From a checkpoint of a small transformer trained on Wikipedia: vocabulary 2048, 5228 steps.
Each number is 128 + 32 x the weight over the matrix's rms, rounded and kept within 0 to 255. Layers, rows and columns count from 0. Numbers have three digits each.

# q: layer 8 attention query, 192x192, rms 0.0836, rows 172-191, columns 0-95
# k: layer 8 attention key, 192x192, rms 0.0779, rows 172-191, columns 0-95
# v: layer 8 attention value, 192x192, rms 0.071, rows 128-139, columns 0-95
# o: layer 8 attention output (transposed), 192x192, rms 0.0632, rows 128-139, columns 0-95
q172:119114143110137146125058087095073156100137135103126106088134148153128096120112134120143204149169153144121070095137129047126183111116092077175164141159152186089145161134155092135158158156144164168142159114138149121147120103067131103151085195087138160144163143161091151113130128084107072082
k172:149124048165075132105142126086084119153125190125088039155132129087112171188116093099212147121077101098096094113131146159196176141058144117151159151064134103113112125148118114072095178174168062122151111092104066157193084152107135106104120153094152138081115142113144166161140109124083148099
q173:141074127155119112106134123114092106139135124134120169148160142117131138171143105214083142142153167106133094131104124098148128125165093094142131120134139164126147208134099164144109096089105137113114115104132159132054113122111102150186153112123151125120077070153124091116054166132133082156
k173:061118157167084120104090091139147140152126125053132187175174121154132127082131207179052189115174085155159112047177132161059044078127181068153138112127097073124166114144159122192125074045105130135135122136172150141060126158170125139153201087124160047120125175145122168158104131076147124158
q174:142095044123066178106178142099156122147127180169173057108146196149128155143111180146130092120161142127167126161152161093151106075059104181130103124112253155172124179148099109097114138130100111128118116146129086108190164129101136103136091135103073114131134076165077141068109118067151122151
k174:097120072111182126131093157059111173119111151116142166172102082135081088194169127172180186044129118087092148146099142189175169158110118060129105139134137116161134126144110124145185093144146116122086066114157202178161100143102136206143121166149147128102165156113087074132181049131087134122
q175:194173146108137092144142108122095102104168124161105092110132196159161198116095129132180091175120110150166144108084124124106171107164160123135141105181138107079187143144114058103125124109073057073139148139125187124144141087130120080121157137119176166102107079133101143148146129084123090160
k175:088135143152134095111148125075127033112128152101136183150139103134067151125165150162102161083146148103076055126131159198156135060197128085098163180149158083086147084114142108224097140119149161183099112154152096164138124177150165155168126165112090118140128114134167129185109179161145089129
q176:128155113139052125053093100119155112135147144111166133132179170166166164137128166156103133097135139141119134067135120167039098154111104087141050078170174097169122136129130127167114098089100146085072135115143188123089138134058163111133082132132123183123097145139132162153135137102138103180
k176:131138150101103072058091100151113102146133150098094168168171115149148091162075190173074169092118083183089097128135121126161071132153143105120096097136130110108136130130132132233065055022106169174154154162157201141058185157116130088105176138142118108132086165088171149195083176155119172112
q177:183203164095086046135143087130199089158118141130100089087090146146135153121051156136172113097150125119112147181191175116071151120124138154119135134120130129088109127105149107171161078136145135132137129133106092135115132089093132168149143211075116079125160101113112174107193118108129114109
k177:165123110114140130119151100092083147081145158182127075081089105149148142135116087170167134110077105081131095113125245218104118126093146191098171125174155128138111096197170102126084138184141046132184160091094143108142135133116156175170137116083109152102144143128168082126187040107127145161
q178:140183089110109083112205145103053088131131107096049125110136160087142118075137141168068094088147158094162138126145124145108150205117075115091085134121166123127127186117111084150132158148087232149124139125170058093112142081170155140199132138098090144133144160123116100088149135164153122137
k178:122175150121092112127125098126149158188057108084145108043106120098100137120158135161096174111157170098111069075136124076113175120106125147129188093157124085134141116141100088141160116115135111140119074129137154088101127133142110154186113095125102122123181174148136108184102179145202178139
q179:145068113126139153137082157160107149101201141164098145132074030118121138110080076139114112184097096115156136154144141223060157088128089089149182070112161054143115163121071127122126115145141110133102124117154165141115153147134074117098152070133099119084185119134166128131186120126158094138
k179:138098099145131111165151173136090178182141195107129140098101177135081098121138171141128138176160116170118087119069151100110147098167140164160132126142142151059120105129137095110197136169063094146194095116046103210127087148140098121203125092134071172122126133106135113159165097087065142132
q180:169104090142094117134169130154122159126106185144149098126087112140168064145115079143082112223107132126139109141182164108163127141096087121117072142180193064156169159159123129122115116128106188149155083081094115171179172172101091165087130186139115134116167069094129127142135132131188104140
k180:114137105119137092214168121142094138098094209121203100192021214135098072069182138121141211163143190103086134142093089100124153122115150149132156121139109133136115114158090102142162166177168089113144071148145147107145087140148138163140095161147115060078102069137085143141122098134118126157
q181:137121184121111101118091129105133150154070149062113119140113151098152124138098090096159172130093154103080131138109088096111088104143131094110138074138159144107127131124150113112117086133164108066121058170165100113114108110149168051129128124078184160118105122087122145154188133129118098085
k181:133208151091185164152117156066114119129149126136101126162189120134143146102115124132148063115092182116145112133165123175146121164148118146108077118079151141137160077119124068084177121122139151115113206151145153084143104126121152069107095115125092099070106104146138093128159098140092136131
q182:078130085134129180101113149102165082141091153129075135127136148122140199130125110149105102119112093089152089087122140104106160116125073126099052109147167161165163173150123195148164103140168158087128106134150177160147214122143102108149127185169199150133078166151136184116080136102151091090
k182:094096085114119137137099071145087134186113122141121155098171141120130074161146106088117088103080110122145125140118172137175143111044123206110151123129127114176136156144126098121231130182129156138079086105180142182158126135140166141209102163141064151103079151105113151140129088131161152127
q183:188078164158120141155137166154119130141075141097085139107143139128070178105083175129157195065109143133198112119159128062113145128120110109104052106081148151111086163072112196113132115100121101182042133125096116124114110157112111117127057098062166148113146089161131121187103137160144129133
k183:121122137158146171091099137060150187135128094083145100157163108112067113112118119157150093144183080133133100067124162127144139147103107136148109149120169093166127158113106065085107111093132146135142104077141190160123121155093144127109206145144141121129146072154076095097179135108114198132
q184:151128179142137129092097140142159103146150117117182080121106153154144124201147085131167130099097117118132133101141172125131120170114154120177135109079094121103194113114088102132140089118110180113184131166177096073135145067077191146158154100097101084110045134152149201146124111159122161142
k184:140165150118134135123134092101180159134135126116096033132140159136101180180100093137072102135092148152113137116140142152118121138158103199150071112131103189157200129115116084157135137144127123130063123053065132152199152154164113096037118168132189139127116142085122098081080078153110097136
q185:177167133112149144087105177140101107089133136078077156130073184095071169152159160149130203137154085122123089015169164136145130091080093102142137112110207144102118123087106139122123105134167171075087033094140082196139146156071117146087166112114119115125160138141107168106121101125096108191
k185:122139140091127136080122081098164185147075053112145045107088097120067084186142118137108176138178124099135119100127097090136191124125139100164102111127148118117111211155073078097078091064102120147098112126084093145128128135160114139119062153160133091135142115126138138165038094135065111141
q186:150151146104139121147099105158105181157187021127162148152140143087124103143163133117134171109154151131140111140065146112132123148150071080072186140154130116110126109131154154123156083171102130127143162098093147137113109064110142126135139095143161129109106103075116092136063111139131117127
k186:096082148137120151077189169121091119150199121122110069195109116101177181133178133157127166145080136164149123111137166071093171150130152065135150143099132164131137145122080148075112167139128121107116135180156069163122173110150127091041148078117111137171193173129133129124080171074072137060
q187:161075112100175151064080188166119094123116141146162167132112153092059121096083103113078120103114146132116096149139099138139119074117138170127189128090107125143069147146144139147097096123164119172123050062165067090157136082142124150123148118117127120149149146139138095088121126135130126147
k187:158100134130167101062131210135116193155137089159164123102081122073141106099101135169115147139146088156145187090105118070038186117141131158131156070167083128121116110166132151052137113122138121108090109112097141138149160127116092108106131134140129144135174153078198150104161164117115116113
q188:125152120081091161186140150144148178162149133082140112080105140136140082145142180086110163114109096120138103123077183116139135151129125156108120163170143141146076123172152187182173137129044149145095181126120120152118103142105123126132175106124111071148139125132079145089100095134167163174
k188:142097159167210119137107121104135136073174091113123063106082144151151128156178135157135147121159063076123162141145153184093141147055147086164091123128115222178151139049083142090083126108106113133126153118130087122181146123161151134084143130075162153158139122173101110155147115119130139104
q189:130112111102137153104120160143074202103142145102102105128147131141121130146145139089109157114123105157066121182174133116116119127083143142086149141097203118136022169124108091116164122130114093147116177117109079152138154156089023086115151062166109123078092163136132175142135131104208165159
k189:133106186200191119110175151107125138138112166066108111145074160075163121128081101140114194158164086133063215145077175094147197160113111080125108152083109199134146113081148141117106126141131114078141147162124104102107171150148152102095185160155114127087142135097155089094176120060142208150
q190:120132175125132085141133180133158042141145139055145139181100131137102167163111169110161197077093101103107096109147115024135125162073116074115134120121034164109117125147115138098090156101124155167112143131120097133097092150134126099100096068112131126152075112143110140129120165149085123163
k190:203172164155093149132133115090104175131128084082107129190192063100104136128124092127128098107108137157128189085187135109143139181117126127117124133119093137126128144070107110074112147124163150100086093124112079124124126104153142119061088083185119086102143132155153153120088121096140138173
q191:131117169098122143113117149114131119201151145100095185177073027054109125133087132143117199135144108140105118148100069128137133132080127134176184077118190115139154060111122120104158141149149179086114058084085135157158138087133102133117132107090073175111111155149163103108061121105110116168
k191:174172111056131205126214119095117156156127139111117120103150113113154101095130180107105125109058119154139119104122177116099118137111080151126108110128162073178049179158115127160192123116081145109118152133135100122110125199103132153143074104068109145149136067097142153155036104055095115125
v128:090148175086129135138196102104127122073152127137136102142133086104127163120095138141141113122171154154112175156140136114150128087047053166093087129103154169137167097041105166098093092124136154158124106113109078100108045060156180150101151072075114137162095128152166099141085116034146136111
o128:149112122070082141163104141158028130132112094161124093138172104077175082150059106139132178179207055126068124125136131136153126135098139100138146145134153143103115088079136065123080188150128110113160132089155133123127128100157179125121142136145088085226094109131139110099180135182110099138
v129:110186197077110162130144115152071104127152220090150144219182154079171117039109128108129088126169060136081172125185166143127100143103183139142046099148089149093066114082101117071159030103138127169212100090120219174149139082127114170156161128119128062166155214079153190165166123128163127152
o129:132187152143079167149093155074090127154207119041196136105099177129097145200116165105173149093115165118105200161120137119115116135100133082107078056094062110154157089236164080129071156220143140146109098158147071151094096108120163167156048145169110146125143176175111091165120132106165164080
v130:172155209164154148145166119136100132051204115112140127170010154136127120154183083127174118094123142140174162115138121071148116122184143032099112159073173142153180174146124114185074119176160091123131113081125175091118024167095176165013134082106131156085127069131096106130144130171151151118
o130:106106157175146159130122114139096132123077142124142156200163032109132095167126122099147138171100086126227067080148188031105139123092139171134131120102138086127213136000103102071215167098148121118147093096105137086165099088173118138158141167138080073173071144128144093095106134172115087114
v131:111152099150039167095190175081145165172170126149136118143159088116132047175105152137127119198040124108150115099122039154123115069104166120127072117171067076174141141121101171152160142187053121135142087106108161120155140148160084147093136141183122144188135114136120147032055097149107146168
o131:126193138137174085092212140150135185184130175100103108091139108112152099116141143189069144152129134158172106143178053125112138120119087201046148124123187042185087116083171221058079103108115097185156143104025148141193066106158133223165147071089114075164190129147120166130131089184100111058
v132:195114141125112128136148121161150121140148149129096129165090173105251079180074111117133139087060100109042140147118154122133092159153088116064133094056172134071091158199174080105180191135105140076169125116100169101099199215115098106188147164140176239089215140127115159166107148140139208149
o132:123124107198149144116064173119171155142121146120054205148098110105065115095208141168142067091094145085132178122123156080116097092093103162112103104102145093056112170255189160118135162206143228148107133142152121103145123123167106146094106108143138103115134104160106120065118073114138135191
v133:153106175071068131129117215095127181137175143178190089148131072147134178109188145107177095131152154196169121155117166197171130095160107101088202106077118118139152138109140227092118178125117144113073094122131104133106111133121106143179161074080109009092094064120142141095148127129175141080
o133:128134120117114186085167095143073107132107147122088070223104126127130163152113100145139147166181160194095121188126134166115120168128113130148127169102134180140114137005081166072148202115164128077173109055133148126115114114125076187111139143077081135169096077118159099115146130116104132079
v134:147104111148065125043123160196090180168153158069123153132177144149120093093141159139116088153155124122107159157174186133114115158128073071183081113150105166067056056163167204122188129061051176046092172169137094182104165160155103111174141145125077149096050104120149156061129144108130094161
o134:084162129138084107116128123158141107140175128112084094105116176130123137125110164157138102103119162138105182164085043181185128140117126109089160100126150162128042133255097098187099100133134115093106156105118121142121101165093116085105066120105103179107107143140078064114100103103110135079
v135:117082149205204143159124146082119177123111114122184150140139175185124156082131146204113095093145142139169235219093114130134107042081122091088219138079033094118183082186161091097153097106165137113094139196156103097133152098133143175126136089034155101107085138165161046072065073124105119111
o135:100110067088100106121190104104127014096083056145123118094130070146131115148122121133191123166089077175066122111110122155112119136083178085086147145135162141119129114140088101124135118162122102183127174109118190088156176153123102079096231190106154153105045144058051099152101117175139106081
v136:139130146153104098083105142160102127079104088094137133072074111152119178148139117109062104145154155143159149163151082153123096145157189133123166166063161107093129162120152175156105096118191092115216219150233135131186132100131052141082127114104188105138119158124135118158108118149144020157
o136:075140109075124108152102193129202045091152123104130183156129107144124169087084128061080089138141119132129049150129136153140163120126134084123152135123195124070174158189079130143129093108134149106158136168121113155213058120121189096136205145124140095144084114127120132134095149086219162142
v137:114135218079124116123096098081144067156127102086189082136103072145065095171124076145133079124142037107171094144192114152099145181198097154234105125114085111195125128116129134141115143062132090125160116112180215062143125151165091118091113139185084019173099159132115178126145089193134115110
o137:115114173135109125128107163134130170167120216067134203175074145225090158080071043112139095104148153176137192179135092043093126147145122173148096135120119155153157147173079124132184110121093126071142145135095132104175094168074057214232063191171163120143148187161116087165130214103130119076
v138:120155092105125131137062093091129195133122119138116117181122112062107180155089127166146119137084113179125131154151069171169111131159106189042183149156146043152168182066116083104145196132078107151147102109106156117169089131136153170163120113098159113053173158079116082067140137081158083148
o138:169127036143095146110182136133166156126122135150111128203166141124134171140136077159137178120130044092138147149128129138094151096139127101118124136094124133111147104051132166185145170156140148186126132099131149106103161125145128177134145135110109121131102153160130137096130110171095093150
v139:092088171108167113142114169122098131178135215164128114096107082099146111115153100085121187193236088116110217129113090131081119117255129124140099161115113157122115066198145093167131121107153167220141127108063145162145086181170144183038138122188136065102205168077052211115119108112109134143
o139:137134114094130177155080096035192168124169173147084140095085110169214096121154153153129198107110133147154162076116155091184177138095138061096108139109098126145190134255115146115120107142160097176105109179084032142081145078169083111161169183106143159083114151044165186159120085090136122095